From a checkpoint of a small transformer trained on Wikipedia: vocabulary 8192.
Each number is 500 + 40 x the weight over the matrix's rms, rounded and kept within 0 to 999. Layers, rows and columns count from 0. Numbers have three digits each.

# up: layer 14 MLP up, 640x160, rms 0.0534, rows 192-211, columns 0-159
# down: layer 14 MLP down (transposed), 640x160, rms 0.0535, rows 192-211, columns 0-159
up192:556596476486484491494487498493531408528463476554454511507445489512472485509496433422527493545544529501468548540559516480478480471452569555420496469535451501457364526446551477615406460465488463600506475460450502569570513515445501423479458433555502503440470539548468544520462531477483466524587562471608510535507449514481527523475487516432475526535545512448518460525541459406540462576533553471496460525501537493501538452538572488546502543469545523480486581499481489468497536489522475
down192:415465430505583515563451487471479450496526494535560438492495567571505443478549442481494565502530535479398524470410576511583464526521478484442538552411555554538548516519483542504485486523401560422550520497516455451382463573446555575499529589436501501543591470410479424466574461469520471486507452553518439487534502570478447525512434539474506438533502488578516553543520464468456496521454562557445493507610516493480523503454452458451508611452528503479405474516462577526483533542477453
up193:545500532460481474517575499514498529566485582581507595506515444489472516468526503413582469478494457479497496438549502517483429484478564504500520512456498425462473507502591505491435480489446484460509580522406532524504477497492545564490499543503433429404540460550501599483525496539456451469480509456480493555499513523529549467495503504550496443547534442583466504561488606473428533475459539592577497475515488489419460438491432461484548565504507484458493475532522465467481480534518474
down193:441469539480453408525500540520521455583568478430459505512525490470498524520481516502508477491482546553435535526538461548535467481510489501496526484495576617529555510454513550442520488470489459461551389504484470513547505482450477497415512556481504508571449518491486489462440436437464490478524529480475475444423426474515484518594463573466547477508489500554488485538481494506504499436509526485485498574549502519476516486511491520608498563504505489551519496441460513460574500448496579
up194:496452542578518461513513514517465503558470520497505495438414502494502530543472509515474499428508474505528482494566489500555515446497469503495509555477486515562519475458521510502443563503521551503458546503527515548495450536474493447528435483535504497388496448525453478523415488513530470494407520504544531493505535525432498498442491503497495478490501501513529528540421520443463548560496520490461543513589475549465473505490558504524534463522541507512565469498513528487514520509495434
down194:514468495432541496433494585509592536429496487530505438467577551501547494492494465519519460543519426475506513487477500487473482452537499426516530488504476496523466486495521502513488478549538505495514509463486448521475465502513499518484526465483472530554541508463461507467452513559488534494482467491427468493492515543481580574535459517489519514535457493533483535521458486540472445447587537508512489497543502458508493502499484506491488552505455514497506472537527517493503531468458528
up195:559530520470516446461464555494461421480558499532565537372488518507551549542566489467468462501541445509451508500543531454527507410484548508500560532442501473481496518485521544563467454482507548482471532385520459483550468472514497486462450503571502532534515543520466540600462406487481465516486497477443500544500508430502435530360534502485465525491510415569614466458520535478537509504564532559532578479490498506522471481497453513502498491535458446469477508449470467538572500501500529
down195:567494487477568495425503603426510536489399502494471469399563494517545540474477470462431584489475466539487471535573541484477483437501532449475488507552414527514521492448555475496476518449543472596536502550473489574556456585490510470483531554510537605461477450505455542570422510529560494410529438520480541464525493465480533503432578483546570534564421508507530466480407497477454581470537422538498557467541469495500494458490545545582561472514496484436561489415440473457504428506469564
up196:560478490577401429403544530528497494460517490545465464484519556551557442498509486539429470545433541515515520589507537417509498496476514494464589557495447544468520510478548465528530503483506457511404437479522512567513482471470492502390463495554477435499484539516538491443444483459472468483492558506573511476566494451409456561481485554468482448476519471554505468508500434422520465490481564503527538575452453594556518559490558540615512519471532451526549476560420531578596527357512499
down196:481504468456480495510405535414492607463512495486618486457577520547505520579500511494530552478486511550605483492535472494408506478469565417551498501530389536518514477527458434445515487536520563406529484502508511530451456513463590500511521551563511540585492525537463470500439503521561468500516520498459579453431496523447480520417488490470515511463476510558493442450483584540484447452532464491468465562498381419527504536549530537475633498442515568541510455496456508495478460526494466
up197:543428499449490502504402470490481528570508501495573513421512469528516487556485482520535480528488542521452538484482478627538547511488580422572486479492475453480557606465522518469550457512424487502509585481503517555513520479481468542526458499479455489450511424481466557556482486533440490470512521559551544489508487479530514443499535519463509514542492435485461574434517461555474536479493506465495498479536566439483495457516485464495426490555447464470549595509520531465474511458498474
down197:515490491536447516520483367470453534501525467512455516501460534510594494506577555494435546459513516491526466478511558473495570451551490513476544482478503528514427467475568501500533421496454538400548520532473464520504493499449521454564448508553524491506474420515549506490535477525534507513454489548559527491518514416441533490537490580489453577539471477502456518462470465555497557466440474541471463474492500494538468502431475465560505496476521479405576522474543516531454493536501565
up198:518469604489582463445459505473418489522512535442513542500498498560495520559546454488471510496553459476500491571516596466598448507495470495413486562514456582535521510502472516498474503488456449561487478520448614473589536490482560466495518457523505405468463580479467556561454486494512515535493514529543473472605471539500494457498479490458451453534479474428471513497429498521549538545490542502484589431448485546502468514545524389564537487397466472525465514548592441473648462440413490
down198:433512548446533491413476429494527575500545576523535469485440544431473578550466479453530498451523503455490495536517542527612490422517447561470529510519541532469448443481477482503530511489535450519514544490503619481554490532465480555578496481556600527442599507479495484488474474484523432492419385487444498494513487494519515488508448512497477525501499493493539504546505507474520537469537415424495496485499510471556514495539486423449509446477549383577569511503479592490493543549471481
up199:535561524514518468476510501481427472526580510537526490506484544547519480495499549492503484528522445498517503526463488527540470512495467486450529479455459404545524489434507534493528456441550507482533439464518560539530561481511471526449473498518527490485497496529506538545452524467502474467456510559605545576495548457456576482470498535511462460470477493510492518515448507506468507468463487476467481570470542457515475486483585518541408541435486503425509567497533524512508569501563510
down199:453521490526492486510535508446466495518424484542514509475527477500478527517429522540483417508522529499518484534474499509558515501470402504493491488514467553536515539440525556507524414533429464458503539491510496474543544457556558524478490512529489552480487538491508500448515492442553483512504467545474464499572460477507507493496524452518588547454592549480464546469485501429478518570502596516483508488532511560493489541475484489512500492483449442483481453449447439478558533489464518
up200:552543507536474466473466489482440516502489490512520489506554445483497483492465484525491551508546513507527529536460483515504425521522568496450507514470491566463555421430541564469445548440425516456569607545520501544540551517567561482419484471467501457418471603490561472541423495450476516419502530475490551530488490544511480561473529486501574448479550441497538531422448500500438551545511468467484517472509465573447508501497512488543474564527504468487509530509438439484481490463461544
down200:547526454542518557463512479536556451533451503522510466491431479452549494466531569570460573581515475422491486538560438486526488442453535525507519588404480452441473531484542503529502543476529519467533494499492474510470486522512512469527530463504506590546549472501518522473541535466508444470453455534513466496480494570488521471539523524505442535489469448498484536466557508462538521469507448499510491456503445508470513536490490559494532455446487447580497437531479544484467484500473554
up201:477520495529541483532390533478469445490565545449388509477528506583599554626505457486508449591449450539525520526555497456379419502432509510463503565483455538492501581454491435505425484467431464517456469505490573538528526522542601463493414488538475541526514572564522526524451524500500462536546518472493482488511506480430475605491500498443459583506502515508441497485489507504518501571479586526451527550499444489536517527509553427567547547458478529520487515488517409512612458457416464
down201:507530514507544474522607498561432460508420467485451592533503514473505568485466508445548483552509521488488535547512467489527466476437423488544584515565424549470504474549583486493518496472504493465447431573499490503527591568456444466525515466468555552554474449508474566465456501550419544315469351585493563526584467546393552505456504550494493487484511510507432513435508533481463461512557533422494541549525534437502479450508562430465512512508542481569527598496510398540458517532469519
up202:496611529518368552494544532594504553398530481452414486542478465535499455436444525449471409461539442553462516460527542418498519465514552504481511507465494458556494527494563478443458523522565498591438467517513482560598498543546442452543493522507470446491520455546516490489503506480435442528461527512532530486484475510465509510511547552428517476540536465484577572520463526488527533508494537494484497518540536591486495471475421579488421476490522434460534437508519407443500582556520438
down202:542537505487560596390440533499551472537508478485411510479573472548532509451491373526495555491487519440443551528481519526434540436493560547528492535458539409498467462477480472562587627419453550477448532550498443469508495560601543514543531531495506532492480576513451421510521432436512500531568468461505558394483520466503486420554441509480476541497474532580516487513535509508576494478416510452521583535542487457501516439504421527485457487494447492502542520549346481502498543499473477
up203:484520541430506514497491428563483491510607489441490531469506501471499461421557483535438435407449523432495507486470492493488505468556437554556482499510489490493494463499534628462507494462483556544488550477529536500482511506575493472531451584546468520544532595589470527513419480469438457484453535482440481530459455538511445484461538496498488485604567529510495501556471488576548477509478475414475510505568489523516519511509474522461495520531500452522537465499512457476467520553505510
down203:495510481478511537519543509500437502479504496533490507504543440518473496558450476455542548511484447523542511462448449536481484531468486506502453502583545455563524455509475475509486455524512465549467527483502535546454476536488541505453514513492474492436520582474471497534509531527521590540535516463513437523538415485506462532494537483486439515392537493522484534469472521453534540529510504497524464512429535553501476492574518494464481422542442528493555513486487476545520429516485463
up204:515411510495509488452499519502487471486504500467518575516478467491541557552464454559483511469449490482529533523546511555440567543551490502537546498503447500499509515490504448539488520514501508562533523475453584575488556508521450460493495487462525468441476494472510533463503486514523491463475500494424502519500464465472517456466482542489477510570468502453495536506482515445512470565472470505510530504523466519517503451485483531430531491501447527578546459568460529451566463507527492
down204:515515517502525483539521487506470488506539534583498487498527451498483533475493507518521534539507489522509463517530493497496491506520415499482478532504495448440444514478455572488511464473463511500557497464466476460512499478528537539486521478544513532479444516529519564511529526536468463484516495545493527528456480487555501560481502497559487499456497428462480498501566515554477465496486480474478524458518480476520490484464498468529427523540509489481500481445483474485491553519493506
up205:481533547467483513383500380582556475577578417489391503492526471537437466520520497475504490471542520439474506501556512502498468482471480519510533457476498499515551420522500538407495536517529472516426550557474478566551403490562536510545459544511486492519451523462627563512463474495467497531483576461472574487473486509523518501478524531405488491518471452511538575542505482485490451575492528551505492529443548462494534415529538470536504533504552527440549547466509411484477516523457546
down205:562554512488489469565435482516524494449451495442518477471448475433494473458553493462586557462537504555513535503502498574525543506436535494492476500502418474431480502545599536471395464571558506604503554502530491478513429465483468495528546480539457510463520469537468582545452609514595525439513508472515505491432528542522460450492517491528446442494587463477513407467497532533494467456514545491531407544520495486529495556478458555504529412478467514494576458564553491489470461480516479
up206:577548533464512477501555512561450530592529544534526518522525464446509601532524500505570513512536506547528520503521457506461582401473574541545518488466455485454488533478556553456461442440501480475497559523517487507504457463577453560435496457519464470395480560486488427527529482463415526487582522474473522505402513530520546492480492556525508485465530476541430518478456594372449485554503522534539519438460449576451532464485447448465566475478471385420564494475531476447533482602539426
down206:488447581484570447616547491389512453574495473479437573523492555434455500542531476462537481506436467548428465446503531478525394497440487558510429510468483582466475462578459531437460491401477540536526515435473505443519589525516463562478517492466541454566501491555498623474592408560413561525500441483534464499555411596458453493538552469471454511502496467505445527535576484500569499464512480530480493530523469545514441469483530474519583485490524489504455458503558463525492553494567595
up207:524550491478372451554574553476481564440487473512476471532467460477556494479538524448474459473501552509525505495554573422421528539478528489493576552453480510464492543462559421565458487455439560576518518507591506467543535531516489570515438522521429445522499537573493515509423489490535469459539579468462565534555442396458462514513529489483507444583498441564539500511514520451502533480480555496550482484535511524470474483506485496477474570482461502476581447500522463493471557390481500
down207:498511425451510457496454503443479513510502502591455459520473516493517441474440484508528465494436549391529515534485487504475542573550544408480538450472511421614435507478531474508596521536535516526545519582549469460496553510558480559539462508552471440373550411478461578598559512473496466564506438444538532478506593502522526485459472525532425439453469579513585470587580510557493523568484454438475509469398463530522531433477445566440502493524541434544464520490429548465441483528581478
up208:472507478530434494481518549550470502443525453430526542462477498607532561520573527442449508514456529493494501531480499482491557508455491461486465517477504521395522527438491502498460543492530518567524519500556414572602556485489459497471461442488506489453477560545544565540436475456471458530598463456501514464497539513540504491484506471519468451533513515436541544578463586516505516501535480488460483494473526554494533533521440449473518496501457424531521537494583435523510522425437523
down208:534475501470460459468524481474520500520500388433551437493520512468571513535568534509469497493492463439479505477540487499455489539510489464534538396548508496575540533488561465467566547506463480508470422539510517557485512502539537508535535456518457495487458545543515539490506490532531505483469554501501522448516523566562516538469488522503557487553545472481475456457507497520548515508516471583440483454503436502378395555448522502397526456489567482494531456450492497477541543539501507
up209:509481487492431528519531512517486476486530479388517517531462492470542583504517471522513494484448468519483497478480512507538514457458458495532494511438401505479545470544476554522521513499557478504480551518570522536483539539499487470546436537467492495520487517562481483474477490560480526524519534471476471499448539527464448511503560472458449472558553565492487512471458454471458471479481465566519495541488607498490536481525504487459521511473493510492523553478532453450547495482448514
down209:536523500483541427544441510488472450469477519543490489502502509507465489513539516482418484471548445513479519538477452502503481524480443522435499473536600505536496496461509449492521480501473530409569562499475564512491501503571464494426519464545464505510506490508527528548490487509503463499517423538480535502516512517487526487451480454540559469491503536533499496490483508518558507570500488507490544484455497519415474571499511472503488498480498536542501505501446497525493515496502542
up210:561424465520482452498509478467472458605451524417512537483486517541489590514482490496492484543603478485563524455465616499436594398518421508557469589477461546484518478488479495442513522451487476573420464486498492473493536453451495559433551556541495418527462503610510577554501474515471526581487545457480534614531503510499521624405492466451437428470487513461490559499448486497483446465568487522557531501525473468567500533486422432490482576466499452488538513487525455497580587446477524
down210:529436507508528483524440600428431485523506505542527443542520498470519448511557504388536539559481564482564462601543432537483603502471490373471487492589504528552490412502510414484497481526491510534443428595516519533525508510487485457546578461490505441422540470473452519487465485534465465430542558510484459537476521543495541545445584566525456470457530501465453601519491525582521487441443464599515490402574507542542441536545534534429468506507547423472508434574524449445515509523456459
up211:523528510489498468444560513515519486517513445442459497549421461471518468568541524550548517468509515573538523491466532502490528465471553529500457495532486510482519467469465473489490480471504504519529491519477538524497496539451499503530456486486440514461527470539489479485486531543487493461512493430484509487438508500544519444511541540462495497455460500434522508474497427450480552551472483496526539474571494495467499507569501481467526579521486475509507495567453502504489470501504491
down211:485436479471499492517466516463471474515467530468547506478528535528455540447526468439472461544462545438444506517517451479510516517513447489510548519442474488499401490569542508508493547471507480468497493504539479464508517471503517493542534491529549512507457455549526498546566470495506494527512514578489512501548511487473451505508526457518524470533537506562489482534497522524484497492531561524464469474516472490460508487409477486503493424488543556480538486475501504496542491491514540